Each number is 500 + 25 x the weight over its row's rms, rounded and kept within 0 to 999. Layers, rows and columns count from 0. Numbers have three digits each. The size before them is the row's rms in percent of the matrix's.

# down: layer 4 MLP down (transposed), 384x96, rms 0.202, rows 278-309, columns 0-95
# up: layer 4 MLP up, 384x96, rms 0.217, rows 279-310, columns 0-95
down278 088:472519486501524484521473485493493538524454538512526455491489520455504508482498482541537502487473481519509460480435521506487536473505483513504479484478522477464538458515496517504498483475516536523531521518506512550496544490496525526501459525470487492479489501517478565529469504481471501481
up279 094:489489480480510507466526483503498517490493474497448493501533501483529512477497555475473525522475534431511536522515490477510515526483497485434478507527522457510495499514508497537490510477516514469549509485505560477492566504504521484498496515497505518515502527512499490447535496474469494454
down279 098:480510482501510507489447483536506495515474484509509497484480479512486450546468456516496481502488515526481484526529497539470497552507496517490450507491514498522471519475478500484519519510490506538447520488549447513500516475505471509544495475510545496549495486504460510488504457549533499535
up280 092:498462493502464479481516520524466485483486484511506502518473531510534497490515510465486527541524507536501502519522485500458503531491523468469533528468481502464524481481508504521497489475479566481530474481471540450499482491532529516545464471534474465509491527530532552511540514488482500510
down280 087:434470514522418522484514472541528495518534490541477530474545474506469462517497478501468491489512491497515499474507537525510526495501476516545536504476535494500489475541495478506515484529523494483485484527506489516519468483540497518503544463495478496499510496481470478503501530457466513481
up281 101:483500464461523497513487527460460521465491495497463511513500538525515482535433486512452512521462520523473544514499522534483522535465463485528510528485501555496497485539454487498508477500541503483487492481504507503507507489492504499525508534518492510487486486478441520513551486476536491527
down281 106:470530524487472473543506487547532515519537543511505484483497490533470505507434500502498453487547489502515481473502490528515504531464505547500492469531498488545510515477519517510472513483492469461477538507465492463471455499515475501510497474518524490521512511493471517526511533536458533487
up282 105:497508497518509486457500483467557500514491486505533483500495514508475528482510466495511501528471479530483468499465495540455515486467511532490481472486459520469494532489530509503520534499525540499530448525504465510464496505502499511494500527557500477507556517485515480488482453492575513468
down282 108:488485555491476517506510534470504507522496531525499542518507513517453512490518497502487491507509503486508554511534451513488515539502537470449467465529538520473526472521514495441490477459472499497499513486521474466459485487449500516525515524499498510467499517497539495461504478538512471471
up283 101:505496479501494500491526465530489502501482476507529461478513504501498497474487495454505515534485526486471513518534508481490466544520484457529514508487483498483443527527519517459486488531486462497498512500568509466465551557490542484568506543491469483484487507488528500492480524496493520523
down283 101:509527486519525545484485497482505535549473520494526532512490483492494470502505514466485511505482465504511476520485518502469524509498496508466446501475441489507510573548476506475531484502510510505498530515536446483462491499508499510506521482498533550497522434495499447494470515512481524504
up284 092:471485452535500497499467518510502498496480477491457490479528515477520490473515515502491441455465516463542539451519497504501487536471478464525503503461536471513522515455539486516517496527527510519538472520475517543488508523514550506506557501477504494483509503519511462507535511490499477513
down284 094:469501481465531526454511495516544477535524471520508470481471477515485526480530535503503502533505518487468502500509502509527461492563510502501499491503481509467471517515531502487481541520487444489510520483477521475517535441511498488457513483561493503486481495486511486549449491497501525460
up285 109:494526480480475511525524475516456464542491486548509516516489573519483497503455499474498468516493522514488513516517484503486540515464529471491473492511489483539465516491533478476536475484513517446511495491551455499489473471510509548459510506492482510482488495556483528524531498482500514504
down285 103:489496507531501480487523490507579467439508488534494491514526502544514540446505518528512477491519501425517492503521473489478514493488496531495511498474498512531460493494496521488522534542509449505499496465483535539472474519460474493505518489514524506492505495502492525461472510515511450501
up286 096:487485441508530532466514493534518495517497498451510492508500467477465514539511538468494489523511505498473524520493498478492484553536505526490510461513533541484524516503480535481474478462478534525492464495509529511538524511456477487459516491485474543480528523476472483469512531475532515530
down286 093:503471554477486476474506552470496501525534499523490485476506534490522511509472510469503477514463509519501500508477494497509526503459484508495463501472456517527499552541506537511514472583469522514496512500512470538520494484503485448513441487520476468474521509482506500505463485480494492539
up287 112:450457546513504473508527495473526491533504495482504523480512535490462535536485495491505506503495531526447541506494450522503473486523483549486548481484528463493475534501519518512525483487493519498536492496519449533529538493533512500496496476530461508479482502475493493499527450496459475490
down287 111:485488494493550525515449541505497526507487482491491508517517447473484500566515559505505561477499471505497487508479486489486474520499489489535463484488489483490491489508509506468510482490522536530506519549537498464496477524523499453528469476503460460492484505445493492551515506513493504527
up288 101:494515511506501524497462483523489496497495516556509471493502494511513473479492546529474498526519486475504498541509519516445541457495515499555451525498512493503501517518511477532504504476497529480535466518488514534484484482521512498512502467476484475517484458541449482522471511430462548497
down288 097:509484482476479525429487531502556484544481467508502488487503550495515451523517491487495493532550525516539531458477504494483508487475490466496497508521470491496524494529520497524458468456463502515509547516481496487524505487472454470529483521503503531515491464495532496474524516539496487517
up289 118:527484470503520513482491492515520504465517489513497475496577485501514484481524547528472428501531491506522521505525507501462499498506497529525497458493507463480489465522505482491472502531479496545455554531483519450485534511502501440501481485495547460482491501519501509488517526523527492488
down289 114:458477544458525538468495525541488467488536493522517470528508520521484487453483455488512492498513500502520471481497510483517527476497509454535529498510456531499486487470524511525525490508517482472524508493487510559528459504497478509533506460479450477521524509461490547519539517489508481504
up290 092:508518477534546511510447505495462465522486495519529506461483545523505486494511525472502509459498507494468495467486476502458477535491501511498485454498492491436530490477474491524468520528505480540490514500488492497477520504446537529498525526502515531482493549561477509506540469503505502531
down290 094:505473498527544498483483537509520435479495479519489496503489469480520497491466473496460512529482490486539498500488509514481557504501494510502519499481489520488488496536493552485491505495552486512506502555478480524526526523479504470516460511522559485511495478493509479474462540528459428504
up291 096:523493465492539488516531462474521490484505537519533509507506501538486488485495526491496484497532559477503491473523532538532488512465552436510486447505511478499480510472509508490518472502534513510504511487492524529505473520525479522549494472524504516529522457472447495499470458473470488522
down291 095:478528512473475437520500454496501519484471471479509512493512491445482510540461516502551502483475511468524500549457505481509495519510457491506503519495509531485530521492543493527525544511473498515476493511466491498524509487521551507487514493509504498517441464491497482539468542457519514485
up292 102:456473494484469489457542507468518493512463493432508506485558489503505486509537500499492468479501535513479503512435513499488532508491484502499513464503499469510558497513510461557511540491497506477473488499482524510531530483544495504528511491492507474487539563498496494495463465504504508511
down292 109:507523485526475514543500504500489585497505537493523518524478498483445494505473514496499513467528456489513487472466471502521482489521521458505512518510514477477478515505528498453467526497513477464523521477498469515548487485491558492521478509515502518499512530467464522466524514454498532465
up293 087:487469513445444499500498508481552540505491505501523458517520506512492519522496498505494462576489514493498500478562500468504478480489476494529507538490530509437522512488496509503538490510465526486452485506498513477526498535523528482513507513485496507482475503506486554499469459539511474519
down293 092:508492491502524499541498510522490495505484519474489450477505543463517481477528511508525479530500500498500542534525492512505510449480537477457550531521513489528497514509492468538465499475469463511507455461486521526541510454489444509493494554517511492490507498456493495483545510490498544491
up294 086:500498523504524537489500490519525485494529513464520490507457549475477480527538534485495434438459476514466482518494504500503527519517486494494529479529478523493480482522520522478516540473456474510525546507491483503529509510500441499535542489492465469496527484511488474533469488501525524511
down294 090:496482480533505510477481496510512473509478506502484544481519475465489520516488518480498524572524491499455508527522501530495408482508537508500520527469504531500533514430490519508516469501511540470519519525456490518503512490493466496459508460506498500492469515485511493493520492537455505521
up295 100:472478518523455482468513493474545469483499460554523525538512507490499487531450541537491484491509474486520460539494529506491540502494494506522487512511481466505469482476502523491550497483502489499477508489477545499506509480530497483512471473543523502539514552507480538489475481514514444474
down295 099:509502496524511490524548489518476490483514513510481510489521514498480498509521524508481550467488475505467470470499441495506505524515525502509523493474500465486512492488529492505470516471489513496524494464477510499493475518516529484549508464471526509464515491507581513517529472487411471558
up296 098:511505464509473469462552518470502511481482515509494489515460544552521509465510517510481518492503481473470511476494516464512485491457515457475495481473495534492532503526515534508503497541471537548519489488502455477520451524531448526480493482534515500528479536531526495486471500494513524476
down296 096:498516490553499490516499501508496538492446473499481450541498452516558488530508551514507506488493515471519491468478514480504533462479513501458502496512468516516449475519539567506471506489447485486488480492518510494545460499505505496496491485489473517510520511490521530532496476479544488512
up297 112:527523513475493496483474484524504496511524473494488507458481491480513521501449510502467522491458499502476488522567534509479521532496491505496490492495517531472518485510586501526485511490481501439509477516520511469513490525442523512519511501479429506544465514516512480500535507473521518519
down297 119:528503461523508516523497519494546550520486485507506468491452480506502490526500488558513499502484504434504496490465481463457497513496480450484483524493531475475487520523500449549491514483504512484521502525528477500534523521487511538482506480513492521524447461500466479539500513489517528543
up298 098:534486467508526536489450537533493507512528497504479508500476493440490484495466514570499470529467473512457544475507499507521487466477482527495539487530516502558530453480492483487526485511460478505549516474497519500494537519530468479501514477508503504489497517531501526509499489509470473482
down298 095:509538486543451528458527527490503502522469529487532483480498482494484523472541545480502533528521527455520514449524478450508521499511502476504501506500479504519471487452466508513496487524509499463468530499436520493486462496496479506506529533490485543480484496517528493524502478504471542476
up299 096:549492499524484530497523526476513504524508538494472512464448524514499513483456514507464491525492544480478501518529544515485510527457500488482510517518486528482485510492485543539462490517501501521520468489510519466474456491453490488514538491489473508501460505518515470454558450515517507532
down299 102:498531559479504533469490533475506530448489505492491499460539513484475518480475477500485477507518488489509548517444510483527540495462460530501473506522490522522550498488539475494522506487527498464484488532533494493489468503510520515456486535527507470468481505507474445517544492489517489503
up300 096:495508510468485493474516500526539489498480516522509502488529550516486508509498532484488508463557440493461533481444477509523452489504479557472511478486552494491528505505488464502519551471501500478492539480523525500516499484472523493521466533510501527484474473512467521531513478499452500503
down300 094:493488523521460472520483516464517469446495504507484513534509444464490515493518498503511549507492543542501457488459484469497471542505502465499480498471496480453504539450497560525526488528527523480499527516468520509521541516482491498517523480493499525505501501513503502497488462471479539528
up301 103:519504467512517532472496506520511491544451506489529487431499545522487463500456544520470489517491534477502520502518506513478476493496465498480479510517492474530508546492493520493440502513486466522503497505528513484537497474470497477511491504519520506503538532516467480454500487523579481511
down301 112:520515545527542521460509530505477474445468476523485508485536502523494482509474472469496487477463522494506545497499550489461522476512484549522518501507481491526522541522484539504485520500532498461467463529516503517474479549486472503527451493478463482528486510474510511490484512493472474515
up302 112:472490488511493501506495455510533503492486523523490524437503507489502531502498504508534506491549482546521483510522529489438476515496495456488455502534489496534497418438521468490519454477512545506494509512518504517491502494519515508510553507526490488512490510471518522525527535508487506469
down302 109:497489507546511461522516531471485506485489496514498461497498495531554531512498490505546492458466525455462499472480487476494535480517482534544502507488540480470474480520506518505536486539486471518490471482497466502509511533527477509482513494498443498547491499524524536514456472467547494515
up303 098:507506492501473475515516468501500509493507501504510515493472495516473493457484561518493516456508546488492495482558503533451519494514471496510505487515504485482505518501536526492494534528492540448508494495539521546470454534468490538485505481478438523455517490484458499521539516521456501499
down303 099:497488484521474511533531557503482485479513461503445502479525471582516477557490507478515489519498464506471503526498472474515506484487521505524480500534512475506474480522500432494502499462493486511502487511466479504522473511530529523524470485509500485501539478504505512533472523551530505466
up304 102:469539482478525513490489513505512492509506506506558506537465546534460485494515499500514472495512486471460470514534505456499521507501543494521481510497469501463507575525530493481491482501495537475526496432523543481491510462474513488503520510488504486467475473504529498520474514462527527467
down304 108:507554486507497465524521518494540477476507468516520487490451485491538509525512511481491557489502519487489538475488505510504424495523470492527527464488535518486505472466510521466471463496511549501479514536471480501521534513448525478532486475491496488532457475483505485485529500517519474499
up305 118:495487483506504525441500465480548505488526455492497489513501514467493495524559501491451455458502501500513484456469510457515500517495493483491473501482479483481496506500519493465530501498510534496495508586505495504494524531510549487472514510548503501539546522531488495482511506500551477496
down305 122:495470493515500521533535511513507524497501545511521491502515499538443482486481507487478537527513554541487511516520458505475465503534514467522511526487508494467479495511502468517521522488441475521522489469558453496510523504502479468499503456541463509512496493525506451463511482507453508488
up306 100:500502488511530520491487521505529453508476486523521487471502501550502516525523461508546498499465475525502496510509491464507496530507493513546510447512481520498534478499504478519509457480501506542497445465486502437513460507528518463514537504558539498509474502464514524471498475491522456518
down306 100:502550499498546481515502505468488480537500514519498472498482504473493540506544571500482475521500472444525481515493546490523487477453460479536480514496487522519490493498488507521461510510517501496497494539515488509494535538534507528466494486483462486519474448512499511503493487497468450555
up307 063:521467446519571519517547534480474488510518479469484441505508468502504494476468507465510487531510461530529508499505498499484517522514495512463500506552522487535468505471520477446523505481562525507520501504484493495512503523515512509457455472516475470538511524502504503523488502472507495500
down307 069:518459509488482475489467500503508532499454508477493508524517548464520477512487488487491490544525511507490484560478481480488526474554473496496513483475503472528527469472530460544460502546499489500526490504500532504477501545494472507526490562493472494495518476468532479454498472505513521534
up308 103:532518535525487537490466546503491537532523471545456508535516493468523510507467478498500500470512491518510483486495488478522519519480520524514480483517474513529585494511503475440480464513475520520520526506486478473510517526444516486504489481512525500495489505485469519518484507476449459521
down308 092:472514479486530498489516510503539525478509516513513491465491519493476514461531503541479506513500489474514469487533518485524460498493457576445492499530502508497504473491490520514465540425507474547484485505492493500487500539533450515497478523507494506494506465525521477452489506512543528514
up309 108:493483524481500522504528492510487472479525532497520514540520492523521486456466489479506511516540516503470463472539560498508482471447474478511515491525505522499495520504503478518503496500519478519544507468490489503473519471510489455508472544445501470508523525529488539504494456440520553521
down309 106:474518520455456461518492502476504506493442478502485544501514498505437525546535515508498520489443469475483471518493504475513503530505522550502503478497484515526479500514520549511534503457514534495512486485493527493497488493515526500526505502486507512499430513448522502458536533517499485505
up310 099:532536490510509546516485498469506497491476496470512520514501514529471497442513532519502451485478476457510467546562526482531481524501482487494483518505487540513490467534500499519515557488488522505482510498534518484475512511488518458525488482535494519485465468501485515483480547499438471520